{
  "num_key_value_heads": 2,
  "vocab_size": 3695,
  "hidden_act": "tanh_gelu",
  "positions": "rope",
  "rope_theta": 10000.0,
  "rope_fraction": 0.5,
  "qk_norm": true,
  "attn_scale": 0.0884,
  "bias": "none",
  "init_std_down": 0.0,
  "optimizer": "soap_variant",
  "beta2": 0.95,
  "weight_decay": 0.049,
  "decay_shape": "linear",
  "batch_tokens": [65536, 131072, 196608]
}
Each number is 128 + 24 x the weight over its row's rms, rounded and kept within 0 to 255. Layers, rows and columns count from 0. Numbers have three digits each. The size before them is the row's rms in percent of the matrix's.

# down: layer 2 MLP down (transposed), 1024x256, rms 0.213, rows 343-389, columns 192-255
# up: layer 2 MLP up, 1024x256, rms 0.214, rows 344-389, columns 192-255
down343 093:136153126126159147096129117109126131107132150138105166127109141113159141135154109145103103127129157126125131152106125122124115121110119095099141132088153169129091117098143082117151146098111094
up344 097:125115088069142094149135097117158156131118127106128166148138133122138120119120127133147134136138085108126134129114104123167119145106150134119097115130138155119136106100181133158123128145104092
down344 097:137120077146158132126057127126120109129079115142124106112159157120120088155155123130119099096127123160118161129120189130130150156103143127112130104131153123143115120134102138137174152108118121
up345 099:120155127097082136143104159145154106123149097118111113140106140122123135119097121089087121144128113122139128089120129136106103128184130084112137132108137123133152119125114116153104160129127123
down345 104:123100121106116087120124105118140124124135176113118102123148116122135075144146120133145118118135193144135097176112109153150130146099132152145154099111126132116145113168165132140178111092125128
up346 101:117098092137118078208098116132158091155096120139095161154148124113126150142098142136141118132178106138115108109145100110111121162110115091120147171137124128086146129135103142162142156093169130
down346 095:139107119118098100077137104120110118108134157096164115140116104110121143103106156150127123146099132127121113153157075104123137108150113102152164111119114117135186121165101074062143151111123123
up347 094:098122137119158113121152096096120109116153099074139171135151094150122107122144136127127080117137119146102126092129140132165103146114107154114147139116120154092138159171175171130156142130149116
down347 087:119147121177182149130127134182168155124078105124129071094098116157078161108142127106144137082128124121105099161152182126153155102125140112115122124143139149114151101105127138125120137155127146
up348 097:144088130138116088120155159118097138124127131136159071140134089135164181109140162174075107140125137120113131112142137177173126156172128115103113139111082150155123140153178109158137103134098152
down348 096:125147096129123199102136152142129108122101123128107142138086131121146155122112148104157144129130100139122076151129160121126113119138171124143131156133119117108109103128101103149136142123089131
up349 091:131165089121152133103108131134148139111127109148093119122121088130132144106137127129098129168144127139184086171144131156122137118101171112112101106088132159134115095161112153137107115139134106
down349 107:154100153102136108128151114155189122122120151122134157122131153116142146128107129145157121094128140107094116081118119088128159121157075145112157134132104120113147172132177161148127136134128121
up350 099:112133128153150130143118123156121150153143123140147129122103146126130136126132099126129118164135151121153119143103100088154139147079110138143095167130116142125165126091112153105151167169115132
down350 104:113108124109117114130159116148123109127141132111110104140119129093145127118114142129128120142146135133113144096132129103116128148195130134130150100163118104113158063111104120139115123104115129
up351 096:137148088107142181097082105144137118143139137155156137110107154081150121168119120109119123150129129113121097088140150110097137124182148123159123115141132103123091133083128165139132091110139134
down351 082:190104137100141122126118105148197095127141151107149115085118143131119109159115125117144153098127090136111091138142116127149100117115126121113211150119107156089133147127109080116143094129138129
up352 100:142108098117124151131142144117141117113144103145107097128139116118144146120129147101121098116101158102149133163108097152133091115186100087118140142142148119108093135113128134154134117123107168
down352 098:136126106114134117133154121147080122154128096156153123128113093150155140142118125103116137116141178149126130139104126162131131110149181121152094096112113134162115147085097161145119140084141113
up353 089:124112101085127128142189156096086137076107143092152129130092134163083093156080099108129116110147142126096171126144123116132130117121137098126095135142140114099125140101116181135178158143112140
down353 092:126115147119169136161169121154132113067119123111101156137129106129139120115121128091129102145092104102170151143162128094106163154126147124137120141120096114136133087112094132140131108140113162
up354 103:132130119158111110139101138137135132107170112124084108113177124177126099148076098103097130165129166144122096084115122112141109121114152126110122112115162141116136122117111142121128115142118182
down354 102:096099148137176165135156130121148117162146152111160152130118106173127130123124163107117143099128135128130171129129175123134090114130097150150082112129108117150133161120137132152075103123112153
up355 107:141151127138102140063123116112138130173125124102133122111145154134124120144123130132107124126152127094142119125108137094093112174136122150131136123120138120108156127101140169147117128163109124
down355 106:151124084150137094080123095145153157074145095084086105146135171144122126140134122099136141164139096121105144086084141133092146124145143149091154137137101099105066145053116155140146106118161140
up356 099:133169114144109133129095163145140110119138108145188115134104104127146141154147114117130099124137098133133087152103108116144130142199143119141172131105131120151080144133136136113141124164125134
down356 098:128098122179111120154151109138134169116084138118127112099113108144144125091125127165117112115137135125112229100100097118141135122072102145078154158094106158135144150137111108106172115111121140
up357 102:136129127126112154106129148104115090101129101121102120121114109130142111122132168149154147153085154160144120134131085100146141152120141104128131119117141082116138081164152144183146113119178113
down357 089:141164149178160124131110089122145152148113099157154129128143129131153149120123099148106152129132165125133122138180117171156185110075143149132163097150126171142128129117118133128172133138122157
up358 103:091121201120161089085100152106111117165162138157129073149138143113138111123148143119098163132128098125109130141107131125121082092125132165061143115104127127131122139165130124135157105106124135
down358 103:103117168086132131128106131140139126154119141119141145126081121114111162098138111110095150132109115143133132109111138117098121125133118079122126094101124123143157122122126123094089149127089152
up359 100:147106128071104152119113090146148124130091138129132147113093143144120155126132140138136104119146096124155134094114157134143095139133154166085095116146161142123144144119119137136107139131151087
down359 106:100091134128091094136129073141091129129082109097110123117155100130174122131149118111124116118114115135113102135117129110148129107126111092122133079154146113163112095124181192169101136089150143
up360 102:119129106183167096125121138108114108110112107106132136142125139143124182129096105143141101131095152138128151149140103130149118102134132136128106116136136155124146137120166136120128106127145132
down360 102:136107105151112143144140116107126120128136150154118125144161110159105133117119110134125071131108119056162153137079115140112088149123113180132103089121146136103146174143165106115136147109142119
up361 095:163153152127096122142115151111125103160118147155124118125112100151142105145108121126139127102126108132091141160116097119114121153129087119130145113069146119104110118127122125178102107156135144
down361 094:143176132106151135120146152152140129127120119124116087179146143096168099148142128112114085146135089141126123143170146121129105166122105149133133087147116156176133137107146168111121109142147097
up362 100:162135122151119142131113125159134159097148097140142102132150131109110118180127144137134117119112121149159156120106146168130124143119093158138128125099116100150115109164151098122159108111108138
down362 113:139142099146138123125150110130116142141127121131114163132118106076118102113114110118133107135129078113111108132114088165127161120158096136128123069097107084160145130125124119119152149118138167
up363 101:148141083139197112112137150137151114113111140118107143131166126166087087132111082139131141138135141099115115125120113135126133139184137137176122098177161125113162149129111100090194137144108159
down363 108:116140130133147150085138137157155138163110095117142134123117123141090134065096166107168142135099106136065099158120140131117126147094127150132130142124154094127118118105124166167149113127120137
up364 102:135111161109130080113091112129144122139116155132144069127107156151141113126168147135141122112134120128135167096139116149156130151158095105121146111102146117130151124080161114151128135113126141
down364 103:130127161185090118093099161191156117140129106148126118122128167147106110108133140137083124129153170131128201090123140138107095143134100120139146155154114137159111101088159125150159135133117129
up365 097:096149146119132146165104092149151119112143174160140101133112111139165083145145116183116092114132090129102184118131098118143122159099133128158111134093132143121088121141121136073161176172146109
down365 097:145117093135100136128114133127150104101120110151118128124131134100129134157150109105123184131145104124152175114157123141099138149097122131143106158142184118135112123123094146098131118080131090
up366 104:091155107091170132089154093138155164131119087111153125078140087125059102109131126126138117151220109146147106161107112149109112147120118106117148125127128132156111117138095115122097158149133121
down366 096:110122112144147107091135097115136105121120120126104147139154148154131168117118119143129166172111105134093080159116128148163131113116110193145120094145124151184153123120143143166126131135124081
up367 105:144162155138127093191111109116133152120135140143150115117129090139138167134098111122165110151104114147120130111129155131137098119148109140149156110136097114124132139114117132134119153134105136
down367 095:124157117085100147139103103129129132147100129114134094112174141143148142181144123114154151101141110111080100135113158130152151100121143102093142165128136067106112139100128127080119151136142137
up368 099:161129112127096151134107107156145121102076147156169113136149119130151149110148149127136119105109120111121115127119094127130121074163109102129137141104166136174119126146119117164108141160088162
down368 102:140120112089148096133116119144121154147129126149140110092138128139133185126140101164119112152138155154087118139107119135121106134163127141102143143069099129120097149126139131109137141140117115
up369 095:160162124115096137135109092078132131143174083102134169134137123149120114120122125120122121087118166092084144161135131120119135139148122163100091100143098131113139161064162122158129122129115124
down369 088:163152124113155151163075104142146171147147147132122106134145134158110121111101156108120147081152104096154129100113125119109109122167134145155135133104106124173122147148136125088108142121103134
up370 105:144126187107123129101160128135132126135163089128131135137196095077138168108158104117111098153126153147166152144125100096167110113133159123155127109095141122164145130148117149150106152106119113
down370 097:111154107138085152110101139136138127070132065141138155112067153136148094145177140157123166124093110114147094100186142106124130122126121133160113151143153120094163104118123112104089117123133117
up371 099:168083111150118116099120181139129127098120137086117113140095115155094104139158120132142155116140137119070130150069124128107107129107129127164146146151125151162123128119156156160081125124162141
down371 091:088116111125161075087104125118124149161113150120104117110144117121114144141125153139117139137135105103120109146133130144136146152214121115148132128100154118127103132133123068094136141118110143
up372 103:112153142160109128129124116147116170150102128141153090105142154108125116132129098128127133185112142160155132132125155160141185127103135137152104103112142104138100142104147105118169152117139126
down372 094:101132147109121113094117118100108115174090158081119133167125119176145153065120135122096148118135117078145102187148128139140115129132183096145156148178147141099144142101131103137112154184086112
up373 098:091155133120166115144123103082106133104140129123114160147120104116127148108119103159102153119155132094165164138165119137123158088089142131139123133089139114151134176145127156134102160134097144
down373 104:127105182143109150137144123066137140146111160157138088136140149107092113149155136130141129152122157122152135122156132154106145128123087111070136109109150113101126153136159179092181135155164109
up374 104:140139135146171096106097109132112119116176162135128107128163141105096106109145128191146103130093128136117121112115131156080119149159128094104121101156145137159170119111127151105126132152155128
down374 107:118094124130149132146101137121133123114147091106106158040133144079109120138157124186176135114130115122126149154080119088126158125182090121099130131105109096124121089113142116089157146167162164
up375 097:119134133181128138040131110163147155103116089157124147140104123159147124163138146077137113118131141110138132089158141106097111104139125194140108142126120129103170103116137145141141147163139107
down375 104:151123127133158132108160116123128143158109100139140079128157116198124163167131128121160120130146120092143141180135127111104128066120160144162190112111087141137130152183097119138108099128113127
up376 100:137151134118118133088111146136162161099101132123159091148113115069146101132100120131108105124120114103155139132117134132140146102118184143181133146160157127130122143122110126126102113115093128
down376 105:141109144139133139177115128145119127161132127151136124165120148154082133093135126113151118120122099183110108124158156098089161178064112120086101127107104129089138118147125104158110151119178098
up377 100:106086145141126134069140115133115104130181112148146134148159073142091127106126133133138110098134118146152114117111108148134112139150147102087110138136126101118155157119107100145151139125106106
down377 088:114138121105107144148082169132140157114107097156105130113159164127095097139164179111145111130106135087135216148104121151114176101125135116142143124124138110150118095125126137103166129174145135
up378 099:143127116095133101080145129135127103095171131126113118121139118105115116106098138163139182146121134144108125091133129124164080149151120111116134124106111131127108152067118151136161189149127109
down378 094:129136148114120118103112116136119133155112109145132123126142107115160120160168126127126087145151079135156199144135122140107208154109131101063110162191144119090114100168142098147141110145104134
up379 087:153087124135136143156122142169144120131137113160107141155174129113127087135101119124172119105137090115106104068149166121110144090143068118122175146117166102150141142081121148119135112162120134
down379 097:136104154115134098146081087114121113126135155077157123131096112120127157129126124097153121184138122079138196127085108106137103132095179104136125098137058160140141164191131098122126118108093100
up380 103:102135059147151146112118159113129103122110119147130094170116105111136129110163105091139141116139107138128160090158115127144165084102098145151118115156106103150146127125123146114074106144074113
down380 098:131130160124118117149095111117146144124130105094132161157155127178101143135124114123059095145113152094136135156171087133087114151184137110152156137106120134174065141139158126121111138087121127
up381 118:131172145145128131120143092125113181127116113148129134126142112171158133139119145164107091099141125110181117103120175125141102120172144146173139128144107129137135133113129143132114102095145094
down381 121:141108115105098081101115094115113156155087156101120130167140144149106138161083171118098094142137145132149145155043103135130136119168125126128147132134114144136134104133159147128146117104110127
up382 092:140133121173132111104127141136159115136099141123150119141105101151131093110105133166151169152174081116142164100125114155115126098096141132142129164107097114148127100147124109128151122170153102
down382 087:112065150124127164141167120129131126127128166152092135131141133134154104115138159166127111116108132137120075118122085126152122144126114132114158102131206137148151111108098135109181064146129157
up383 106:170104121117101083127183122125183163129125146103148143137100089136104127139125150148108148155141087103155143134158158135068124137085085093108123076123146102137116128127155127170138092164123139
down383 116:110188120147150115146118081163127118132159127103116113117089128109089120101118125099125165103134117145057112142105117115128159128113169148150118148099104129067135097084114134101108110152115147
up384 100:160157175132128136140134123121127094100161164132126160159168128122126132118176115131160102130118111123131146137094135108127112089166092157116152142118091123122104117143095142129158105140168128
down384 103:138142157095138130124136099147084101154132104157148129127114118146145133071127147121107075151100160103140125156129113149092140162101137088153128108095145113133174110150111109113115146112135150
up385 097:116096111092158138179128113130117130152130114129106135128135122142112107129130153112139106129070126148149126104137132127111071159102105094137135129130186126119138117176163127144117134141148077
down385 090:148123126149100126153115145123084155086111121098111088113150114098091136115182140096143129132131130122116075115157188106128098108144156102087131175113096127123151154078129098136092126151120118
up386 086:144159138118153110102097101143081100124107144134092123134135139155127164098109101142122128127113137135111146129122151089103141137148130186185138104068121119111129149093135150088139081111166142
down386 096:148120102167150141110179115163118106135122135131143143128083152107163129115171148122141120118138126133099157168139136123112123137129160197099100140095138140084154119126136101115131141131126143
up387 102:169106147110126090126109124112108147116169123121138126164089085108109152115124114117159148133091112110106079137123159117177094180159160122105134134161162125161125116174092120127131128107133097
down387 103:098133121145129138121077149111128135122118094124137131154089137137131078123120177101147105107097176166115151126198142118107199121144106136096160126096129131106139079147128107097093143148132099
up388 097:082159142128088127095113142108131125135197136123105080125132144128142120124100119089142115125094141119149109125112156121112131110135097106125108141121128104100160139147095150106135116135159113
down388 102:121141127092122111100103107154141126136108150132131140153148175130102106088156151135132120112165138113118147134106087162169146126116116103096161129139130172191132133134077137126091124146093136
up389 096:103174149141114107157109081169098120076117126153097148162121135117131122131159163122099121101111136157165112121118123132133128140116142114104161065062091177143130105114165126088123143131111088
down389 092:132134131104105158171130148178115195166100119110113156098106121127143121120115163128113124142150116118121138132141149134118161133132110147145090139153147135081129078122134126143129133142121111